python train.py --d_model=160 --d_mlp=448 --vocab_size=16188 --norm_place="pre" --lr=0.00823 --dataset="wikipedia_en"
Each number is 500 + 50 x the weight over its row's rms, rounded and kept within 0 to 999. Layers, rows and columns count from 0. Numbers have three digits each. The size before them is the row's rms in percent of the matrix's.

# layer 4 MLP down (transposed), 448x160, rms 0.0652, rows 298-355, columns 80-159
104:482503519491557424502510541417508541553484450522546397518413458505530551609470405549504479539454492450490531450470514513465488406487498477515516515472381526542477452557506500498467438537471495525452546513500499488459479491459595516482467549
096:518451460402517520523440465451511448484436458432581496506468546525571438608447484490526420484500442490502464530574541481461495457438470576455531446563538548539595514545495518526540418454526407491509460499484469499525530611478511468461445555
107:428405387473517528538402502462430496523504519519475540489488558515477475564521550480554412533504579474513475496539497526539452504475517428454570400505555563492552458480362543448520428511523475418480578468532524497474467475534513540469468577
089:412482473529463566452473491460599454475469504459501559511501469566375511523430457500516472572423450512463422510538519494458573519484430430511384400452516520520501522551611508503496543501452431518522559479493468455501426554449394508507534407
103:533524513538475528535552438500504545528530531528557466409517492436467538520503555510539511529536435610418600575430482534521568538395469476568526534483528467480546525518531591546539524484477592471510436562445457448564516459539537421602461472
102:468575587530499529517529418529463506487447518540497526515516503420529468555453486446416500481461499510578479546452520424433554473497525439553621535520449529490470567516510586474483507504459533453475478509430559539467523463508407546532571512
103:484470586472515421449473440461489430431481538501468511475521456482588511488504585522544515522460526462528559501526536533497430589459438487613566497546559510491543523594433549524631466555453493532414495404515551497495458509520453636562488525
100:522506412519539515479441514530441448559508452514441467426499460433471451454535486604562569442376393615507503511558412535455579567526537559512456457452578571503494486424505562532542455443406541500514494481491469555455446454518572536427453511
099:547466577521449565546527485531500572537476545444528496479507529478430378506547417474537466498554528506538559442382479525533585559614576518545512478434502441507517479466563464558482515531595586486528439478508466492506535439509564416445473560
102:476513504614487443577568525484459557502521550572514485531445461497579435488534490408468579386503487393537525495497523460560536433518455487548483585488478498573477548434525480489520465557474458475543490404463477520575515533501543532531567449
101:405466586469433548469565489470579515495509536473531488453504503528416516567546456453591551504557442410468491477405460480521542526460524561494399491463522509507573445527446516441489502483604452565503465469429485606478449539497525530478418526
108:525565475431474582539436502565464383480501557487538563452474522552571502459531463433579398454536522363538460525547515577538548551521498467467445525563531492518506538479479568442584453505428449545500523529556518476486524484562537476518425410
096:417440573534508462462409515427426508543351569463518511477475470459484517503428509518479531487454477475577442549462493500484610497456581517444599579408422546432497414516537549519572527512494463488593568456500454398558482460498488452455391514
106:483567471468488504505433489481469468504575554455572489515544451421365591443428509459494468478475592504594434507527609509483404510420485531591567530578524474526578541460492433491524459502577406440538566446539465477557448495508477465494496549
103:438590617565510524512524535528509498458471535501508519485503532534434529493465389537486457528479534513461538444476457496558587516567499570331580504582530541465482413428528517549502583483604567515554547438467375500457444484521452533554507520
101:495615569539510507458493505502466465525449469554431435575429548475468413530448577586477518620489530449489441487462564444575539433500464485499495547521482511512508552597541484487539508541508467532549447583475512470463451536557465576421537588
096:598443506555462447484515503489526493513494415483514541485564472492449463403496451430579581547457618532594483549478508548500499502531494513501547466536448462512540430502435515506496563566543507495549441512494513536449513523456479477511568541
104:528550473504461430505448480564535530465449562517482468521545516556551515499468488559560545523543527513460517374496543389590418558575418543495441459538488473525485524504445423429564550553542546446503428479481465420560569484512496571452411466
107:521547537536559549446541474532452491475485535465671562478489499447442523620488506486465464511480471425469500493395482555390477462457501409552517539537454441383508569551467545465531514472495528522531511536575496581469460554598445427537496547
091:471522501511454474552436442480491401609650494491470469471489593500513504491526418493523528435516521572453543469529508542534465592564548554495592532530540462437589457502511483489467418502469516595433457507452509562468542545514533456431428551
100:498520540508492475493479586514514530604565482379461533469362486465508516494444510499498559493451526543495468496447602517539479477570474478516506455418532456467576382410562482484487504495452501502390591471544465536528366551492487379512503513
097:508542534547512524465501549510539520482554474557475553388451474455465567435480420468513614500549473437473516504457503446549454517462555496618544529476535524509449482623551439470422554504431402464524517581505469504498500383509566472531434475
100:455506462487483524514533572512474464598432454525410461501506523556514451590488536415502474468515487499509560523531542563518576598432463541512540474593523455572516541560483518418479477461510484378510480538639621505542438616431465467456519478
100:552484560451633463563449425471399477513527493519461496514485511454451454585519590444568504537558499545464538478509557394537437562433469543593459418522480451498498441562551566457445545541481498452582561533537405470506567506491505465453543430
099:537520497607508476472523489487587368508487483448541487529496471480503398550429550498561395489485422537631543594448510524568628543519590537552384421491490495534441547468480426456487486458497520465496630612451530500519550548481557487498456483
104:548540586540425592544457509609554459567549445508449574533443449569507472489530624501508473514494537510483600570561534598500499497513547399484537457530510516528425455595498499567581444519564563509544506466521525501464519491593394462407453509
101:514453478503446598510524537492534486517468601493465457514539590448516476416518443436508512503542511449537479471500487599589557472467553508488379400489419541534427424557546531487500467472492456457532471436484543465396501430453432514509450429
101:550385432476492474556484430518489514465543535479555497431533452518503440529515525428450533556443475461450422547561440437433441484489418539449510532494504552467432482563486446420548536555491563461531514464534497464513487493426508504503391489
100:611471463451542487583484595514469499447528405571448510564452548396484486565423454522440393475500466535405591468536480517478518424458508508542516568556505490501415579417485519465447497328582385505523536522445482499582532454457566498540487530
102:506462509560445472526377522524583479508570548471517468584447452431487554566505492402517549437495537533490487521469512457525445434453618483562515454533525414563462437456507544501549430452556449505593529520428533478595491524554550550436504571
097:588558476531527504460444544558602467500472551492532462541430528509629558490413443441480498510473476501550602539488519506562533571541460475615524409467526541539466472445547559530514553485486527487555465432511488552463498468423550513564546472
104:497478472640478530450539451472449514463585489438529560516441525492462461461528561552482547617477494446503521572476461434504460523474527459522496499509462493446465453442511523484433489525462487500539465557537425538390571412515554485578490496
105:532602537444428554401383514511460472461498485505419545399431490474610482567532477548572581478538526485485521579550530476456547462485494409471506492548550477451446497519562432533472468526532564467491475459484581536517450442492494548478513529
105:422492509509556475503507603495416492522486477600539547458508490518431498490394463423476552517393583595475500436528470444442517599494484508480595478490538518460518480401512453564459521505466482538465538540571454466446431508535484475434523500
094:575444554565480509517508525550524533554606515434503531508484495528571435441524476566524386509535614551568427540514608488552573549434526433603402476499466545527497447577467504585559535437522468486466453469558512498539536510509521531582573537
102:544463539436489515521491435546476424449475530556479461434607503468582467482538467508433491492468580511541494472574604522495476534510511582485489509538575549585513509546470486605541425374524541527504489447486467552528556448516547531543579475
102:451407491534416519509501549482602407465398491470464532434462617465478543445475491574471525476498471511522552506419493376489458481451550544524445484420473515551502455483550451514462434528543452501501487548471512509458500470441529468429440525
108:618527497515461560498388499475590614443458501531443499397527482377504558455541532479502477374519533371532434572526557505463465456513505558549529384472465478492451488510517514534427504521578495474573510464418474446540511516517550527469483461
100:398522498595507548503566521582516553509483465488478579506420473569480535476549513483461503506613606466521543422443447533418457490510511503507445408470458527483522564654491507530475493564500617513574463547551431452517487431480507516531547457
102:492494442541474603529582422482504440473485524432460570519570536605471578448470503513581490562495575468637474426474528523473560464488428469554478522515583478495485484545528459601548436572513446521451458508439511506429491513492435438550482480
104:449472563493482481527501416439468482498524429522409503544459452517554521442472467515512570591434513529468462503456474478513501515501547471543429502462553565471446496478461515652453478425536563488567428552563579503467495464567580493539505519
103:404544447475483427458498475505572572462455508431400471548467521520510522545517428581520516526409434434514446551554487506469560497448469567590516493523466468567594582440544506513481409412505514495594484433489518495556482483446510510451525540
101:506551558476466418515503390547550511505444548509624452611479539600616488538481410532502487588517434512379478487587536516523411474496455463450501544467393526523487454526530541506490547405439474538498520438565504521507511560597536507492478511
106:546446518527573514487456501434467568493485457515563442438516497434385395536559559492540562516613475472522510555605540422436463555432522472561468507550464583437419562491455486504586472493503563438457522535501546504576430444474493483464478462
103:490636487445474456514495539447495451476555525488389451559520531480491506543379486506472584443478470588470519602481457527361512485474557472410502475553539529475535453497513544444553496533502503525576491453546549521498600414479515596436496421
096:576515510499533515572463494559565605569393489557531473520631439478525457497608554550477465553582513471520488450539488432633505452558522521551560485551471532572519520506566432467508392539502509482538634599458521558439393536523489448460456464
103:598511497397449593608502469531556426538482430455410531544467453621523557447513500550429488518502497548481473484512450567584592447487543513528504465435425456538539522479456508513513542461449511537439522532514504475407489509545537551441424526
097:496511488506439503526473602526516627475510497466445585553504540519464429509520531517502520402447560467489491566471472489534463613569562429525533488495511504581497462524553448589469450450563479465559366500433503393517500578443418508503483474
101:563602523519497480523594589638515586562498493523490519516484502486412412484425492574450527388490448454545579488581450464508469439481469480477550448464492388459564563466558505540435462591618455549469417449448470460417419463513419481414564475
095:550536538529388505433436431485509435529553483508545449568539471517493609638511532536554435493533497453490539553493464548557479467497541439508503430481463584615542493521483514502424464481507591537505570495521480420525560519558540429544358523
093:480524505554487468567479403519447465498491520492552506547490448528473511590485564502468586550536468453524484452480493485470488533487464454597509469503490519475489523473443577408505482422401438562487579545588496465522404489490482563465529490
094:577515563446534578510522543488531513570502467420460445480479494387434529534547579489529520526480451442509511506505541433517436457481471454453646618458622470534499489527477572444607508522403504462521491469611459454542586507459514524469570437
096:516482438548550527531459511504480490543555460485502429466503489474438523575510471477541640479583596431508502555445548521495498452467532489613469490479472436445619560458491548473493420423567431457432447472444613554499639529461422421531502580
097:496547384478517422606450510472452407475577470510485449494552532419514480526499436441574394512492510532503527473583482476507494496515491386509493503454475454571529463446462434473448487477509479449494461519517459475481537506468540616567448428
099:404647557528506460399477518501486495487487459437520517506473573474632510545407518573461483533501439404464509394572485467517518512526584432519573487517529564507411491455599528510496541560482436539505476472516496471402496527428482454481529464
097:478441463569491513515490508502470525488506508535495573402478407504542515536525468592443469537524603454406502428509424448580442503563533513468548518564452549510446413571537524525425487502511517437588452464564516465554474555510437449560492611
093:606513507510530557577568508529512416584489483522569426536553496441488470470511519498513434433478427477502392575554549558460501473487550457507516560499502528597610543428557496541424447503539550479527445595584481541492555460592566564560500524
100:515460445553624508425531569537482426535438482421462499480465508540490564569495494444452568483595461418591471515479523539547586584508523455541515595474466496530485508497521523589453463435505426500449598548421521534497563464467544470402468526
# layer 4 MLP gate, 448x160, rms 0.0651, rows 299-356, columns 80-159
104:442558571465452522528549552558502599545453475482363487514579481597505578464484486546493499504544458536518474525445523463478527529512513543480521466491437514502428433377524486532589502501442460547479494556574348443403500430509556510531454465
108:448534538449447406472512514522516488464495423511456485540471463469523451546511390438456631456511402499504532419440506463478543514532478540586459531473429443544427468488605472588485546524513534453522476505531424512571484514521472398470503507
103:529563520449547569497453503434419488486520562483511436571518545461642435462537587450453453559570501409501528493525540548470423555593537478534568545528553494402506536471495468460469598515545456535515471496563591546450528483434574536519515563
102:521457554441536576473552540624500572490457529478554521548510499520465453481419544512388510447428586479515341407511398514527422489477512467561538480511509539471431472547520440421403497438589368410490583495524531510511495540579486524440535509
093:501458510438549528559532479590547524467512500568537529445470606416549456435465518539458574457489525463441523553517502501470523509532457596492444435441620447461526475420485522584451530530449482421508521531544494518472518434546549483564452415
098:522506561573537562550559522521455467436503419466550432587582486573393462547488448512502519470546510559520515518411407461525486571552450513613432602487539496467483492508496580621527543520449545547470506492531457374538553513453475503449496526
103:416501577572543556451481559622538582535459492423520528417554482436558497560603493481453551633552444537490481478511418498421508561593544524550476479461536548472495538449565471511533532526550564473384416551543467434480519513514495425448472512
098:474532406490507432399471492407645516507501424526472562532525539511533605515491545566456480522473489395448444464478392524549455488550460490477450458586540571433477532455483517499530440525534417483542538521515565526498482619523508532585516423
108:437482434460578563546478511466492432447452464481553614496496540397449463431475522519578487555507516529514502492553489553449540535443487491446530377428549528432419483521506457509440565474513464513571492527530444513466511441471591485507491492
092:498423437552585467559407465498421522461483505473522470485490438449481504466393467560501566552506503496530504558491496555558519558488582455511422566573515514547540407503486431579414524509444563471568445464484482472475500488474552549501635456
106:518463514578460487577529460551450452428504565490588532557565516459533506514499447429492554483450500571465515560484465555534459553496464493494613532632481547530539469450462637401478498520501520541581474496536552518476578452455490424502569512
108:499482462521402592520487537426597560512553494445393550610459503556448558509565482506528498456561521474570533470498503409561504450511425562561430537530482573502490466509629509475531415538538578462469551497517453461418510489455548592447487452
105:488531471576401493587486562556507496511512444472457458358572587508545504562528509583518486479517426517488450506454439439447603489562485433533439483416488543498344514503447498491536498390479498529477460630488518609522498495505473540573456405
105:482521493432460564501454474469518537526491438553417476566373535483461565449550439478476419490557486525421531479462497459584497481568446530401470498565507528571492439528532441561546532511510534546542474486457503542526451485595509538566481580
098:449480364419506443480605507494581538527499482525545571540537418548444574501616446549503468435568438447543511449556399515522583433492499511564498530449486482456558511424504513506609408460478503508545522464491409503560471526484557496567457473
100:567462472524455498593478455526435511426539459497522428548582447427564531525379513442414446545430525557498473504548510564506580535545517543578499436464480505456508515434455456512558569563514452545514427544556575455414481531377476508497529512
102:408515572584582540470507556550393506588510451525442579539486525562482516544529408369509520535435576509500545502537459501452518517497456433542597497469516512493530534569433438502543447486482508544520436526442537542548551579598556509492556463
101:438440462586417490423445560453444519550460487505416518521586444484482465457592495416564457527503436458545468460482424462607517436398469550627495424443433508464490538599520505551501431458554549481465521529505534499608553553409527511433503576
099:557444537509528507512507446463454446490593544418491479576502588452558545537506505485460553559548484524394496511614562510522560536507530586483546517537567547475598505482553505473553482454474524527478490555448465524420602646494563559503395587
108:534503493528520542392481421572567547475558463445534457453509586515427432446483459516513525443504534500469475462478564467577427538607516546581526541518564542507535538555515560586505486475529513561413465507591440489590456487475501545515543413
099:486490487438435442458596614494565574512549531531556512429502454473506502414503430437413585444419466498467487504372594496534511517558516528505547525515518462447445375406495540489458540527471490553556434596570556475478461491432496486535383468
101:590444445471478499483534473502439466528543564450437430484535463451508526457485467524533537464532522547511566625552505592512472530453501539498537465525604453563441495467557469460479480603566486435430495425582519484605573582448492467453487527
104:497585507478649412521439470404495462537436520488553544519478453416468609541487560515506471527488511505476503428552550504449535488490562537512448438476471425471511539540595504491521502523580414478553580551487474501442548544472526501516418449
090:543492461479516498508460490514562481513526542502450548532478514465479411504473518558483380474431507485493532525538478525507415444443410520559468409477469481522562532457485396423470428377548503528477481480466464596521487516524526589546547526
115:541600511516455562513461525584537464600600448541476604556474492520544546443443609480472460514596498479529629610485546491513470522516521454414474479535467458574458503534480564562562435484520535442509487502552484534434537524540391431446479485
098:507496540462465520434568472426564600555467551432535477458469570544407440532504552467555560563525488491460473474457405434558554447434539503512451536426506548502486424487501539479502516491528456506516549479437572488492478407441454482481541530
098:469484509518452516490524436483468469470467527467444523535478496538420509499473473492504430453541500531444477474482541514525616498529488620526415460499548492469594481479516521508447575448527457491455508540432545472526551586478531474545600420
095:601525462436435563543458540496584508508482450546471571502502555469406468538449456505448509458480654492505489578537596504559446449486495587520476456476497500508505574598541480474466523495476449500552446549428501514530534501504550440488535461
103:516513452602449424495445514467474509481536501436525505509463572513567450485529526557580542558637490433554454475449437473529454449526483454462502447529523484507415434417531443531473451463483503321533568487491485484546595490465541523454447527
113:615427411533546495362496505488549515391531510441497452539529483486585554466515474409524512504495520536584563467516485484435582531473388504490490448435496368482506511409532458521520539443472511473443501556506431503453492484482591513493458517
098:482485528563415531497548518450487489566530519514517466504489488494525601518562417535380508522551559581482594599423464494459466541581412491517514446498466443508578460433440479492500426487570593479492514571619534476455530512456442540539528535
108:436594495487502476490545506468459486421549491487469492498442443455547572584511457520456536427506556477569560515546476575429471535431592433450498472512513528493437528447554436535518497543533589436608522618489495537537447439406458508489564519
099:426560572435529443513544565515513578543543437510460492460427511537470439511462487560436551529478578503589537442498523495455549596525459614503577419532520569453557473446526486570479517482561526523423441498515492546518419497495528485430594476
090:563490569430569529493517533550488513442453586508489469531503524623509478502498489523457542524507391401397546548505535439513455484489462423457504553618575573447552426542423460506470550453537549571481450521552459474459464540486447433504445482
104:557466593466570594561514452576547461595452373482460497541521548476553514422544458542562435403537490548514603481459481570450521506482492489462504443466503501503527541448526538556549582485418504533526587521482485493509456561464503497460477516
101:588476574474512491474409534414440445511507510408551444518509459497486488374456488425445484568534443501531486464606466503512550457498499534558511624487490500419532562533476510465583510448510469505509593419469464470494502475518556538573504552
104:544512561463423457517448522440534454596463534467428552431542494498475538426432539522488541524620523529524539438546554647446549525535503538511499539591529536525567516443498503500494435489635507473514550532462470507476546545413478541441470526
118:437422457506483541476441417524492479449498531484426434453464524523430508560521538516547459540458543556529576409488489547435505485427433567459416443493474430480561590603498496487501461521541546486515503456590477483549407470539526479453522461
098:464514454551486441540559539537508506518433470499403527393444508515488503493483498493475504550495464509529534396539482454395619431510511524483452451517601521457480443449473505483576453557521463602493510533469512528601421557541428454463520499
098:560578506469448541460468467536459480499520541474477425449500517565501439450572457553506478594499530433470579460520450508523504576560416559545562505486503534534540515446418462442437477461543495408520487492453508507508486551449518553560504561
096:587441514430526548475440511508448474505511499522423448567557467442532524492468603441567443440488594529462503537487431531599489469466489493411522520554525521468381375518473569495504652481451456555432474536444543597469546593537436532502415539
110:487464509537428527474441498528562533534520485591509606389496424362521446465535469457429469389522511516558525459496502545520577482516515527580537448488659473505473497506597538521506445491472566474477464554493594493491457494529470542486505487
093:529501527437489526550473538401599534444471500503500548524494465481475483509484549575482467530555560471472423378443512416457459489582529455452403429461464527458407554563435578487450481437371501497500463527513578595465573536468553510453353545
103:537573540465551471598522464597457410530484474549500435545549502534444522416562445366486501438520585474552498497421534496486429514453490554449433455521413445517527386494492431532538520519424528501597540610438459499524525478477480411537456538
093:517431509542481520447404458548459435491474492557473508568565451520467474537508515509506389506518461481540588535532535409461539522463544533416425430555502491545546520554507509492511476536471539571473597505595542519371503503411514466541514500
100:602452480526493455503493449478474572531549498408417556527488620595472427540454509467474494487602608473504470431432504520567488567508506538509515526496467539448450474492533561489423419485472474596393511479493462412633528482491557537457494450
093:428538484545458434431572510421548522489502525552464444508439535592588483507543535515459529430398517476485443513464469592466516574552537461562507497438552531512556481461406484478465560413481531455489420517422543474528570503481536497601557418
103:447366506552491399560561513434555425475411575468468534468565486533599479506556487446596593477537538536501529535502464494524550449538500477409443428542495610503545452530415454570527518578428523436502451450516486559490576396561495487506425485
096:538517615506458487419589437585508481417411443500426492572527539443424450489449451538514511550527470532526458410480451493335463501455359536548450398535498514502606472440574442422525551491549503582506538568522533509553468548447499456513514496
095:473516411476516431542578504474485566546498447524486562600440491510460491546464489597524474534554632501501514388444483493505505382536487478514469502530515589378531588497445514420471519466478409508604550473568471485548432544487556547489481485
097:452410400578486474557527422447453468445510536521480492529455507543524466566510483570567536558493501501514591469372565473484584510478465488459484498433404505473444467464490530502556500547532512570450457512476517505470479458530438629529497658
090:541474456485510551467506405558518563430499509511484447455398554578609437596428477485455436525479496575461438488533535480556589457476388521444501428522581503521509406603523461494480546490436534548531478520505492404559506603477514415499495486
094:477527442425368519543445549499458530497480536532573541450499521423560487473516607517514436509565504494457484529588423485432542563576456488490522506420576421522464551491465520527558490585493515465555575536529527432506472450478548520572558413
107:547533421434566406420503536433474427471553576543448533534492528475506554502483527558414556540536505479471602463460442496490506506553453460455475517462464433526472414489507589450522588477501455540519584485581474635481474582481599458508503555
097:448551464560458446523395522492470549560538489461458497485530515534427441535488473528439434547612481601450486512420494424557427507531574421469456467561460423510476566537446533639556490496531449551518412525541541586490456565564392421489460653
109:418455436466473436411543462485514523438503552461488615483514475602505562552498510504497584549506522548487588422458438486537513451538485602497473457543552531424496472568478554448524490563483450460474605392466549542494466565455504550467489528
100:470521518537437490537564524563537666525492386491482563466519513557455576425528489451515498587462497481567454551422444486595580491505427503499507393503510563491523511490508507531506533433503566535564519569516463467521521538499530498496523468
104:495426522606556495540565425536458441474395499532477488476442438442525544545472526450504504474593439550468472470426529541516470391404434596454434481595451581450513551479497472477553465546488490476554546559436472519479457518471471471591498463
# layer 4 MLP up, 448x160, rms 0.0653, rows 299-355, columns 80-159
108:435528585550503490499485504474430436402532492509411468532385491481488579432426454589446571498523518450567600487448516529517476552499554454534438460503505487555579406430525462480522568438472546562477526546458476501591381405431504474510504547
104:474472491410463548505594506458483427536484455423494425517512596473555554508528530495522532533595562418527555608508443553512469454473533452535558454555563559512522550567576555384536478464530449342525456486532578464491443475455455435507481465
106:476469500517457536439541523501545564454587562507487462542580516550587544453535444539475463489447454450570522531427531481554505516508545390555484527515471498545470492500501520487548520610517555495465447548569494374533479394479450432528464475
097:538510449529504533477465573461454481515469474467539522533458567561405464467467552429474557494463501457448486472496404620538503547457569515465460505467566431532544512509502548475447420466538455502560497467565573509569560485438429471510588441
110:488554532560575454538497490492512500487405509536501540475490556410610444574498473505504507468454522459514443531458477476535499412488528534520557461594571500480479560534483514414480582520512405415534579512468508556412538524550448556502564453
101:534418480435509565419515401422456409391506590511391433528517517417541501426597511532472495527439476472471538457541581521551441501477453455544488537527548488473566552511445495535541417520543486463396512380483478487557544486460427462622522524
111:436563406432549529531495540571493495491494491500493554452552499499387505477525419631511511472548471432424570540541381555423510591419534579471518473517492493447507470452516537591444599483478583470555527570590450560471554531417602541434441470
098:424538504505521495489506538467469504487558510519515558480509440451543606523474568473385507506484399535508486581603590512468457494356463470500518440557469561517503494478470496398496503496430441551552566531491508452557451589487522575561481504
103:469483476472485432489565501520499428453569418482504538540509557415504555434520467548502464602518591509433413393392546584539538476483520476506421424426567470540473470516454469540577570586468573498615483561546529534503514526419442545454501510
101:451437589533522582514526529473517546455522495490588526504464540465494472513500525405515542565536413469466400521546498488506525405509537472498397433422459508467471442564459461469473466438578547557486418619434492620462473495519527561527470520
107:515555503450523620617479523510518451402516574468520552392523458507587412514431531583551423527495585381495494519451475555545587610527530490509455501518528554589465487540415504549544441503438468598454523509463506423478519480481547422549459488
109:486524499520548523522547464533495444435610530486508482568506515454501493514623533516573434508538518472522519469474502514450418576475575544515469429530449456502486457597546479613444429443585468573463430551465555562384515422446513541463569477
111:525462482411523537435544495503579561459420456484638496440508598576516501538595546560463568526491537444499503584528537476480544511450505424458520534447461511548417569547434563568468518417412462537551493616473576557500511432574480477451522472
097:485503544559525430448524520524466473508557467465557545483558527510434483575432490484496587503489475398551509536512514460458508566493535503519458549477512519466428507553507533545496553392419456513455505450453418474462559505513402473492391456
099:480528504463549529485453395484552517499553475505535447518514514474567561516464510435462573516510459437439504452546530573501565511422529445512533494425461497460524495484495522602571514397506523486489606539507495491462421489480627516478536472
104:528526525486487581461556493614509515543439510532545598530579527554418385464497488545539580497499597536498500542513492529486442564500487460403551471543466498572463452559472492527486474539484560432470513467499446530465427453515573403572536478
097:541432463444490439506478563531498539561549502472456457422487589579483460465581477524542554495539502432537485377485450458583407564536461477562504499498503450548502562542484523557483507643626490461522466472505467432566507396536403453441504404
109:541459401525519538466489444539533479463499544484548448449511430457563559562507604480424498570496504531518544425473477492400527434537487536510472462497495503489533586502459466501472493527532433442510570507494532477484399539505500481451579602
093:466478556502509497401463468573544485432428480415449549538580470413491469557528547543533512524423497557451495452496442389528446474542514414488454468431540586394477496495567586465481542602465536567510576454514593454469546528571409532496454495
096:480518486493465417522544502552602462582544487447539496547513462582480517561523357535439596489534492422470497553527609499545467511462487590405537532546571589480523429397505468523476486537489457503502458442532427492597513548454489504467515497
090:514400568550609485487500541481353466554562551556465455451512520468424526488475462506510593444499416417508474510379416438514530403467479511665463511486447485486561536561514502538485561472482441541634509522516520520539509479476443554521407464
101:489376602466522491599469468507500479381516463530540628590554498503505523384518565595534527489510478468412499386551466424511543398513525497424539451480430556461541467505493478469519582555464539502541506548436425450475517478497504510468437450
107:440500489491372511461509515505598501494500491464481491538574407510497487511514539537448514520433498489504534413481552482461558472517427431426518525539438511478515446555463489580518465480524499539439450539582589481483379487559433533500482555
089:469430473536509507525537468531566554570479503447481459496507525445451404519453458404446502566459503463585527525460617514407549559532488520575527518481538447510482470484460567502434503507545498493436552545485478548512463537584522453503460490
094:472489436539526509531582496447546503366501458513570472471610549575522557518450384471469507529476473517482410414542413473529511565534445565447541453501513515453493503530532510556522535555418461534461485559490534558532433516414533515556600461
101:446530440456496534402479436554414407485522432496607482505501489486483425526465559475498496468469527571494505569454374503441494537479498498487496594633442552460503487478492487544533505534503583478447553462475534467445480490524469453545565533
111:423629531508498478453513566436561479462458517508502570495495603490507540555458447558538475453536522512532544457481537546527535501515534531508540490580461422478495525482486509508439458480449473583490493564469448433478542477542561456458524549
094:448481545488506534380549527491588565519426556467491517420514431551542416396571484547567651434534494461492499389523485398544476563605492512486425469470503460509482535510582487534466439463451540569580492598429527520535424474536435600475465452
101:450542514523489619563527532583484519532491541426424491593483462522469487571538464543427428429417483463486463548434449518393498557444469478511428525466544482484546505586472495535523503556550540518514452545526495533499500546521517421521498536
112:438568494516474537511522533547439500564524522537538512542446510512576606420493552535457507506465529535480548527497559415522405556467505538512493543457611650544454384512546600507549466460542463509534555509407596500574431377501444478492480501
092:518487581455405492515554472490492438561556472474467482447587541497488510444534524473489537520602519465556531518430495515457530524584516428557427458521458546525500480504362497520586429438504519572499537479587410411496506573500532552456496496
107:525512552521450486471427544496571517537450512561517501428467486471503439469479512543550471528492482506411596487437540439576481461460478466484581451524493570492488499513486562582465477413416469496478551419590521489429556635534505434426461512
098:595526521557500469524558586437418570538503530545548567574440459421569485506410508628396559560440534504530572544502510552464523566478547567406425520569449498491524466514535477570475475464478506506516447553462511508378564498529474433523484495
085:593492508465466430597470487528584541537516435548512497496514513499453502544531571500548439546538619581504422514417462561425536592502572509515388460505469474588552484531488432440604435468553509451493539564443466528537388531488533521492490564
103:494484435462458504431544471433429436510559575492480450438509498426566468480555500469570472495514518448392421503431521479557480498476564559473540512505503434468570490527490458530455490436573463497577391533526453520549446514464558572534500451
103:499541525556606478436552431455441505497600561556543497518557404495515513594504474475558431494493549527454452443455544571548539566552498457431544528523604503469535516492464510396446497493468433482579545420539509454590517495540465504487539460
110:593491439523607530422591498516537548497486485512464450510483549516510432537536448607487513503430481503492549489485361520575508481523477435521555536488532528471434513503473375530551445443440415523516539451608501538441522484498468509522548494
093:548485529507465502559510548529519547551573489548426567471493461463467519519543483555484484517546424428496454483489467549582446508519402452513500569467546542485523517492410571418634435533549544556544560440558508505527432454454550512530564479
097:554446490450544529600505497489562468458483490516554602515464586539471573475524427452470448443521441535435475521471457447468551572394453486497537493504592535515478467506431546585583557504439572594429493441454498566524495429519467487554441529
104:569509454494532493609470529553459527568462572506604573481515530430511365459523495527550469523555511453563497457507563479519457562593524546481472481505455525515595462469493356448545507523462495572509541511503449506488534544455457495477503517
094:486577416440493480469479543470466537451474469457552524511547444491509617545475490554522502503438490551495537528514446473497481492469513524507570470570490506530453560511575533401500434494475476579552482400450515621565522582494475554456552538
105:504475489534393443509510509467534532558440533406487414517410494484492579485495550516462530631494539461461561463517670521484465451503490511554482508566440461536458519537462437533521566451457415511456497512441508585430540563616535476439457566
103:532505542537542553494460403553463466495462442477469415452465554505507481515518569477496536514554395452516531472576564469489456511352502423606522580582496543443475586534441545561521569494536568524507532419530511455597464392579493420449555546
113:420574402484487601455485419509492569529516500487528433527471502500536472466362493483488521470533498597472542575548535472454490474447577427411602531498592438508519418465517524501525463540487481389531397499577501484509654458531497514439537490
096:535413473548495465422496460495506493543475508484472460489629495557464473493527490559519505537412469526561542610480536404505476554595531531565493465589512501435479474595536469498467502543487527543451472514575443456461423462465487445524516610
098:594488390561568453446451464464499559551514510436455610543455549495480487569464544488514535549530583466536531498355433574585533530535455536472439508489442480455471470482492519481472455458530465573404460582520500446532563488541496495464526420
087:486482484408524536542447464482502427511483445542556489498528478422485432407426512570519485585535486502435542587549611533560497493548511478400524528604539497439390465503565496517489532514508446534431520415512466488496469482527444499429484520
101:614550522486548424544625567486566529517521495531459537440498494506494434509545511512450497427582469460509533489484489504544515437545450515586513489523381544489484514535551523525490500502467594360401519586462510543510559449475486562524461496
098:606487504466491453415598549459458576516543482490463499598490465428484576452545447573435587542480502397546518463495493526492493452437606510555545483489479458495568443482595488491472548466440509468541483467547480446526543456584554522555605442
089:519489477458536434491444473525487462519498422442471478428511522541440475531545415389501466403545477501516563527522495526486506527526502496435501557514483432512525500499495468631455372580565535519503452527625539556466535457525460446485516524
093:487491442449573465548496456400442509496573509455353493479472490437437527549397520501564546613523459436514533517508553465516504511467539446472477439416504509509456484485523533476542500458485487496465454410544492539479596524480484587422501456
097:490505423526505540532406462463451415574566501503529453467459515398459517523507450456415518437559460388511552540508559624505492451450522510484558494502546468470535525434534502530477474458563442445537543476448560597519615464552483457508487557
097:640458513606466479548457439559546508515520442457407446504405545575442449445460454512478492435531510483499469540452530416520571579468503564567472451518533472450424486514531521532412447468557520538459485504440483558593458509521581467471474562
097:475451385510547474542437541515503409470485555495540511575485484513483471508482500572487606476553442532505549511449513504532456533541532542439444478486514482602530450501600569492525572513492479533586534455494429517530558634476559438487495518
101:490473399493489512549393549466510584458512556409514431423424425570521444572450565525427545442566611396530457474463518557449559514616562412385534494423505480501489571551527587508452454467550525462588493513546480459527492519516445507554426474
090:518411514465467603468616478482429491601527504417522547519494379459544477497415479578471395519526475497545487534475523519497468449464535514488474478628481505485556515463505520441481518564614492499555524495519528460397480520459463453451475599
095:548498452459460422536476574465508551465473510450537514508554494474578459607516492565491489530492514603455435481446602533414515439476542504456556450491512541508439518495483545510476496509495464471411539538492608509503550630505508461566437492